From a checkpoint of a small transformer trained on Wikipedia.
Size: 12 layers, 2 heads of 64 (1 for keys and values), 1.73M parameters.
Architecture: rotary positions, no biases in attention or MLP.
Each number is 50 + 15 x the weight over its row's rms, rounded and kept within 0 to 99. Layers, rows and columns count from 0. The size before them is the row's rms in percent of the matrix's.

# layer 7 attention query, 128x96, rms 0.1, rows 0-11,64-74, columns 0-95
077:40 25 55 42 77 51 17 57 81 40 62 51 39 43 41 60 40 47 46 44 57 58 39 13 53 70 52 41 43 34 36 46 05 37 56 48 54 45 56 39 54 62 89 39 59 22 33 32 59 53 48 66 59 34 51 18 51 67 53 57 48 26 52 44 56 35 55 47 62 49 40 38 34 62 45 38 43 30 45 36 74 52 26 44 35 74 34 67 17 35 63 48 37 46 54 58
094:26 30 47 54 55 50 24 60 87 32 40 65 58 55 51 48 30 42 79 73 73 67 43 31 32 46 34 57 56 42 66 37 36 52 67 43 39 47 72 47 47 64 81 66 40 25 59 31 42 52 58 44 70 09 52 61 78 64 62 63 35 47 38 31 49 35 65 67 59 37 49 66 42 36 62 59 62 47 77 31 52 45 74 57 60 51 60 37 50 51 60 36 39 29 34 38
092:19 31 72 53 53 64 63 63 39 55 60 45 47 67 47 63 33 41 60 34 17 43 42 58 56 46 41 24 35 31 33 69 63 38 72 13 56 53 79 53 91 51 50 56 51 82 50 17 51 56 43 62 66 45 59 60 54 74 55 53 59 38 81 47 52 56 65 64 49 64 55 42 45 56 58 40 40 30 53 53 73 37 17 28 23 45 54 53 58 64 61 43 46 37 50 57
116:61 37 66 60 40 47 54 35 51 42 61 79 41 69 42 42 45 49 50 65 52 40 68 34 64 51 53 67 51 69 34 40 13 46 55 32 39 35 20 47 34 74 64 35 61 30 61 34 49 55 54 40 51 58 46 76 46 28 62 48 71 50 37 63 69 35 60 38 66 54 33 56 57 36 39 49 46 75 20 63 42 43 20 31 14 41 22 62 22 51 40 40 56 79 29 45
107:26 36 64 50 56 50 44 41 46 59 32 40 75 46 42 56 78 42 47 57 30 35 57 46 68 55 42 39 67 34 63 55 78 44 47 34 33 35 57 41 46 70 52 73 30 65 31 34 20 42 62 55 56 47 53 53 52 52 38 74 51 63 42 70 60 56 64 88 64 41 78 48 13 35 66 70 70 59 58 26 65 50 56 58 74 41 36 26 78 68 45 48 48 60 70 43
104:68 48 52 38 58 31 29 52 52 86 71 39 53 50 45 55 49 63 47 50 53 33 31 29 69 45 53 45 40 31 81 68 48 76 54 54 55 50 71 49 77 34 65 78 52 35 56 44 26 56 51 50 57 41 39 50 67 54 82 72 59 59 64 35 27 55 18 65 62 38 40 46 44 43 48 17 60 69 67 44 57 48 79 29 43 29 61 42 53 53 26 40 30 17 46 46
149:31 75 45 42 62 56 51 62 68 47 53 69 34 40 38 64 43 42 40 18 19 57 26 46 34 66 52 32 45 52 42 18 70 45 46 36 65 52 71 38 94 41 46 57 62 47 52 42 61 54 44 52 64 18 37 37 29 52 51 60 50 41 65 66 52 43 40 42 33 62 65 42 37 73 43 59 61 34 53 26 37 37 50 51 48 55 53 24 79 90 55 85 48 45 54 54
083:54 54 51 36 48 45 45 71 59 45 42 52 61 62 43 24 32 40 36 37 45 54 59 74 64 60 32 40 74 58 33 30 52 47 42 52 27 36 30 43 58 45 40 11 49 53 67 50 48 51 83 67 54 39 53 81 30 64 28 49 30 71 65 53 53 47 78 56 46 52 40 54 29 43 63 69 09 28 50 49 17 49 44 63 70 37 33 41 51 61 18 46 68 36 41 43
130:57 65 60 33 43 37 57 61 47 49 38 36 39 65 35 52 61 72 45 17 67 26 53 51 31 47 65 58 60 52 59 66 72 27 54 49 23 37 57 42 37 43 45 49 61 73 24 54 39 67 59 77 56 65 25 54 44 64 71 57 63 49 72 64 35 71 61 22 61 57 23 46 70 62 59 31 37 50 31 45 64 29 38 44 52 35 98 37 34 28 46 46 44 60 63 52
106:41 65 70 67 43 59 47 63 48 54 50 42 58 38 55 36 31 36 50 57 05 36 38 46 36 24 40 38 61 43 40 75 55 55 61 50 30 50 53 35 52 71 52 66 54 15 49 82 48 68 26 59 74 73 61 53 64 67 54 55 74 50 25 19 37 63 55 53 39 36 67 49 77 51 43 33 66 34 63 23 62 41 39 44 40 39 57 71 51 72 54 29 54 36 57 66
090:51 69 73 60 42 43 48 50 45 55 62 58 64 71 57 51 34 35 50 28 31 56 64 84 50 54 48 29 62 69 32 49 62 28 34 48 52 55 23 46 31 60 53 42 42 71 66 65 42 78 63 63 89 19 73 61 40 55 18 60 31 61 45 69 61 59 38 66 55 63 67 42 67 05 47 46 40 47 56 57 36 48 56 59 57 42 51 64 60 66 27 35 64 58 57 34
097:37 40 31 49 54 51 36 70 66 51 42 66 58 55 40 48 57 41 45 54 53 32 51 29 32 74 33 55 47 55 36 59 61 42 83 43 67 25 76 46 24 26 55 41 37 37 39 19 46 39 73 51 63 77 72 27 46 29 44 55 60 45 67 43 66 45 35 47 58 45 80 36 21 47 57 49 84 39 38 42 54 60 59 35 70 64 25 53 35 36 78 35 54 31 39 42
064:59 50 36 74 63 52 42 42 47 31 53 67 54 64 43 44 51 74 71 48 44 31 66 35 68 47 55 64 39 57 46 41 31 39 74 47 72 41 32 27 43 51 51 43 54 39 78 36 85 41 76 54 47 48 85 22 49 28 54 49 57 63 49 48 80 24 50 26 35 49 30 37 55 35 61 60 51 45 40 65 69 78 41 63 22 76 35 60 61 47 70 61 70 60 61 61
077:61 72 53 34 15 74 33 41 63 52 64 75 42 77 24 44 40 47 62 36 46 75 85 47 94 37 43 60 66 61 52 66 49 67 75 55 49 52 53 29 32 57 56 63 38 70 43 48 35 61 49 59 35 32 60 47 36 70 43 35 58 55 52 79 51 50 48 45 32 26 37 42 48 34 62 82 54 43 50 51 70 46 46 64 66 46 48 63 68 46 69 25 59 59 37 52
063:52 57 43 44 49 35 45 16 15 40 60 36 59 27 51 49 43 30 50 60 20 62 24 67 37 29 39 39 25 44 40 59 70 70 48 29 70 22 42 11 16 44 52 49 86 43 49 49 52 66 44 64 60 48 62 27 57 57 37 58 38 31 42 31 52 34 53 49 51 53 39 43 43 49 37 24 46 78 60 36 50 51 52 41 65 53 35 33 57 55 70 39 46 54 26 40
107:56 41 54 85 42 49 41 37 52 36 48 93 61 57 47 38 49 64 55 75 64 27 72 52 57 43 65 47 45 36 40 48 41 44 59 35 54 50 39 31 39 46 54 58 54 58 29 41 60 30 44 33 77 66 61 43 14 38 19 49 51 46 38 40 63 47 75 44 42 50 30 35 30 37 59 53 69 42 60 82 78 74 26 63 59 48 40 67 57 45 91 36 64 44 49 47
092:57 57 61 16 57 42 52 51 52 51 52 30 62 51 64 48 69 38 51 41 30 60 47 58 54 45 44 63 57 50 55 50 70 59 47 74 36 51 54 69 47 66 70 48 43 54 63 49 11 53 33 62 21 12 34 71 77 56 63 48 47 59 52 65 20 47 25 52 47 28 56 71 66 66 48 67 38 67 42 43 22 38 82 57 52 41 75 42 56 52 08 55 44 46 24 44
067:51 67 65 20 42 53 51 49 52 63 56 27 35 61 72 41 53 51 32 51 47 59 27 46 40 56 56 68 59 63 66 40 54 44 30 78 26 48 65 99 65 59 40 47 21 35 66 57 36 63 57 53 35 25 47 70 75 65 53 31 79 65 60 53 42 63 41 46 59 58 67 59 61 64 52 48 40 52 69 35 58 16 46 64 30 57 60 52 67 62 21 76 49 44 46 41
104:58 39 46 55 45 40 56 49 66 28 64 56 55 47 28 63 27 55 34 55 36 38 62 33 42 71 67 63 51 45 48 79 53 53 51 37 72 37 41 39 37 72 66 51 61 66 23 73 51 58 69 80 73 44 43 38 12 79 58 41 55 47 43 55 42 53 74 67 45 67 48 44 52 41 50 79 58 55 43 49 06 77 46 76 43 43 74 30 44 37 75 44 56 41 48 51
053:42 28 59 41 30 60 52 40 52 35 45 15 53 58 46 41 39 51 16 54 43 53 26 62 66 66 44 40 68 58 48 64 66 77 43 54 38 62 27 15 46 44 69 45 64 33 29 45 29 30 51 73 43 32 37 76 48 67 47 60 51 54 53 27 59 45 52 69 53 21 53 56 31 49 46 59 43 40 64 13 13 66 49 55 71 28 51 37 57 35 34 55 39 65 38 42
070:29 38 74 37 41 43 51 91 35 58 64 45 54 55 32 45 52 39 55 39 43 69 39 61 61 67 54 57 65 68 53 31 68 26 63 51 77 53 71 59 44 35 80 40 47 37 43 85 55 30 57 58 45 27 41 66 58 70 80 45 47 65 82 57 28 63 57 32 44 47 55 77 83 65 50 47 50 53 60 58 29 56 46 54 75 52 36 47 44 58 17 60 52 58 50 47
075:52 42 64 35 34 37 81 51 44 34 54 46 25 35 61 44 64 44 39 78 47 48 24 64 50 52 47 59 56 47 63 48 53 55 61 66 47 49 64 54 50 55 73 66 56 38 72 57 46 59 28 57 12 18 41 71 73 43 51 28 79 35 64 29 29 51 22 52 63 43 44 68 65 96 56 68 39 52 78 59 38 52 47 54 49 45 67 34 65 63 29 60 34 54 34 54
049:53 44 72 35 35 56 52 31 24 64 51 70 37 49 50 40 26 00 44 35 55 61 51 78 67 54 45 21 49 62 30 70 61 48 49 60 46 59 60 44 62 39 72 24 44 43 50 64 42 43 57 45 61 21 54 56 52 48 58 41 49 51 49 66 36 47 52 72 53 40 45 70 67 31 39 34 52 49 65 34 23 44 60 56 50 49 49 41 20 57 20 43 31 25 56 16
# layer 7 attention key, 64x96, rms 0.101, rows 0-10, columns 0-95
069:73 59 65 68 50 49 40 45 43 65 77 50 63 60 67 56 70 33 47 77 87 61 37 48 43 46 43 50 19 50 48 29 62 64 52 29 51 71 38 59 23 45 29 41 75 47 64 56 65 57 49 42 65 55 44 61 69 60 42 73 40 53 47 54 37 22 62 73 49 72 45 69 14 53 39 28 60 58 83 32 43 71 52 52 53 42 90 47 40 57 55 44 45 54 51 64
061:47 29 55 36 55 09 61 77 59 35 48 41 60 47 52 46 91 67 30 66 31 74 33 64 42 37 24 45 36 28 51 40 34 42 60 37 27 56 36 62 44 41 33 60 66 53 54 47 86 48 47 37 44 59 32 46 36 59 56 48 31 59 54 31 39 52 59 45 48 68 29 55 29 44 37 23 60 54 71 52 27 78 35 46 35 83 50 58 39 54 39 62 44 56 52 70
062:49 76 40 70 62 46 67 35 83 61 34 65 67 52 81 58 47 84 59 46 44 33 69 62 61 46 59 46 38 46 53 49 43 53 43 40 36 72 68 59 46 60 66 51 58 61 86 48 32 70 73 43 50 65 39 49 69 52 46 51 43 66 61 65 80 78 63 36 77 50 64 73 67 60 59 88 54 70 35 80 47 53 52 53 39 54 31 49 73 63 52 46 51 66 53 42
079:69 47 44 45 64 80 42 32 60 60 67 54 69 54 84 75 58 39 47 29 47 72 32 50 80 42 46 41 37 59 39 75 53 34 48 37 59 58 58 49 73 47 23 66 58 37 65 57 73 72 57 24 41 53 73 56 67 39 78 48 63 43 34 60 90 40 37 58 48 74 57 69 44 37 49 44 52 32 46 43 65 35 46 46 52 50 79 51 34 51 75 64 60 52 63 28
084:37 44 56 47 63 38 54 58 53 28 46 48 26 36 49 46 53 59 67 44 19 39 53 13 19 51 25 53 58 19 55 79 30 67 70 54 42 37 52 64 50 75 45 54 66 63 33 59 42 41 52 67 59 58 53 43 74 64 61 58 58 24 54 55 44 75 56 26 39 49 55 52 51 36 63 48 58 56 39 56 47 46 49 36 54 73 27 18 65 77 60 88 51 67 73 64
084:34 34 70 49 49 26 48 70 49 59 35 32 36 34 46 50 51 38 24 49 23 25 50 45 32 32 23 63 84 39 62 56 44 58 81 64 61 21 31 62 58 43 52 66 65 36 19 24 57 53 49 52 35 60 49 62 55 51 27 65 52 50 42 61 27 65 37 42 64 53 31 31 65 67 37 50 43 52 32 61 52 53 68 53 69 63 22 81 52 59 39 55 30 49 32 51
109:61 53 46 46 35 63 57 41 26 32 42 88 70 60 58 51 62 43 88 50 39 27 44 64 27 56 25 34 46 51 36 38 40 34 41 39 34 51 58 34 52 37 63 28 67 40 47 26 54 31 42 62 57 51 76 41 66 41 19 46 45 67 25 69 61 29 64 28 36 66 40 26 65 41 58 43 49 44 39 26 40 62 51 27 42 32 70 59 54 52 60 27 33 64 64 64
092:50 25 75 53 38 38 46 60 69 45 29 48 31 72 40 33 35 41 41 58 40 37 52 61 61 64 77 48 63 46 78 73 25 56 58 86 43 27 27 61 69 63 63 31 41 51 69 57 32 44 30 50 62 36 47 62 49 58 52 30 55 78 18 67 35 45 50 48 47 16 67 35 74 53 65 61 57 49 45 42 63 09 56 47 58 35 45 30 43 42 47 47 59 46 44 52
064:75 53 50 31 29 51 63 35 58 48 51 56 47 39 69 59 73 54 45 47 39 44 64 73 51 46 59 53 47 43 52 57 41 37 49 68 24 66 39 22 44 68 69 62 65 48 88 23 31 63 48 48 83 48 60 41 68 73 61 45 60 48 46 46 75 74 46 57 73 52 70 49 68 87 44 35 62 65 68 67 53 49 20 52 55 78 65 59 59 48 37 61 50 56 32 79
083:41 71 56 74 60 40 31 56 42 53 48 33 41 41 65 57 59 57 48 50 20 49 64 17 46 33 32 43 47 27 33 68 40 77 40 45 69 37 33 42 99 49 26 39 45 63 48 55 27 25 64 36 67 35 45 63 55 59 62 53 42 65 53 75 41 78 54 45 50 80 48 59 62 45 68 50 48 54 33 47 53 25 67 40 45 48 44 69 46 44 61 46 41 84 59 43
075:40 52 25 51 78 78 47 45 26 46 62 25 59 36 65 65 43 72 46 36 34 39 52 38 35 67 46 52 43 43 30 54 49 82 26 16 56 56 78 50 44 51 49 76 71 62 54 33 25 54 65 48 72 51 62 47 43 81 73 64 62 45 62 72 30 79 53 54 47 43 54 53 57 55 40 41 40 51 47 34 50 53 32 33 54 44 57 44 47 56 69 15 68 47 26 67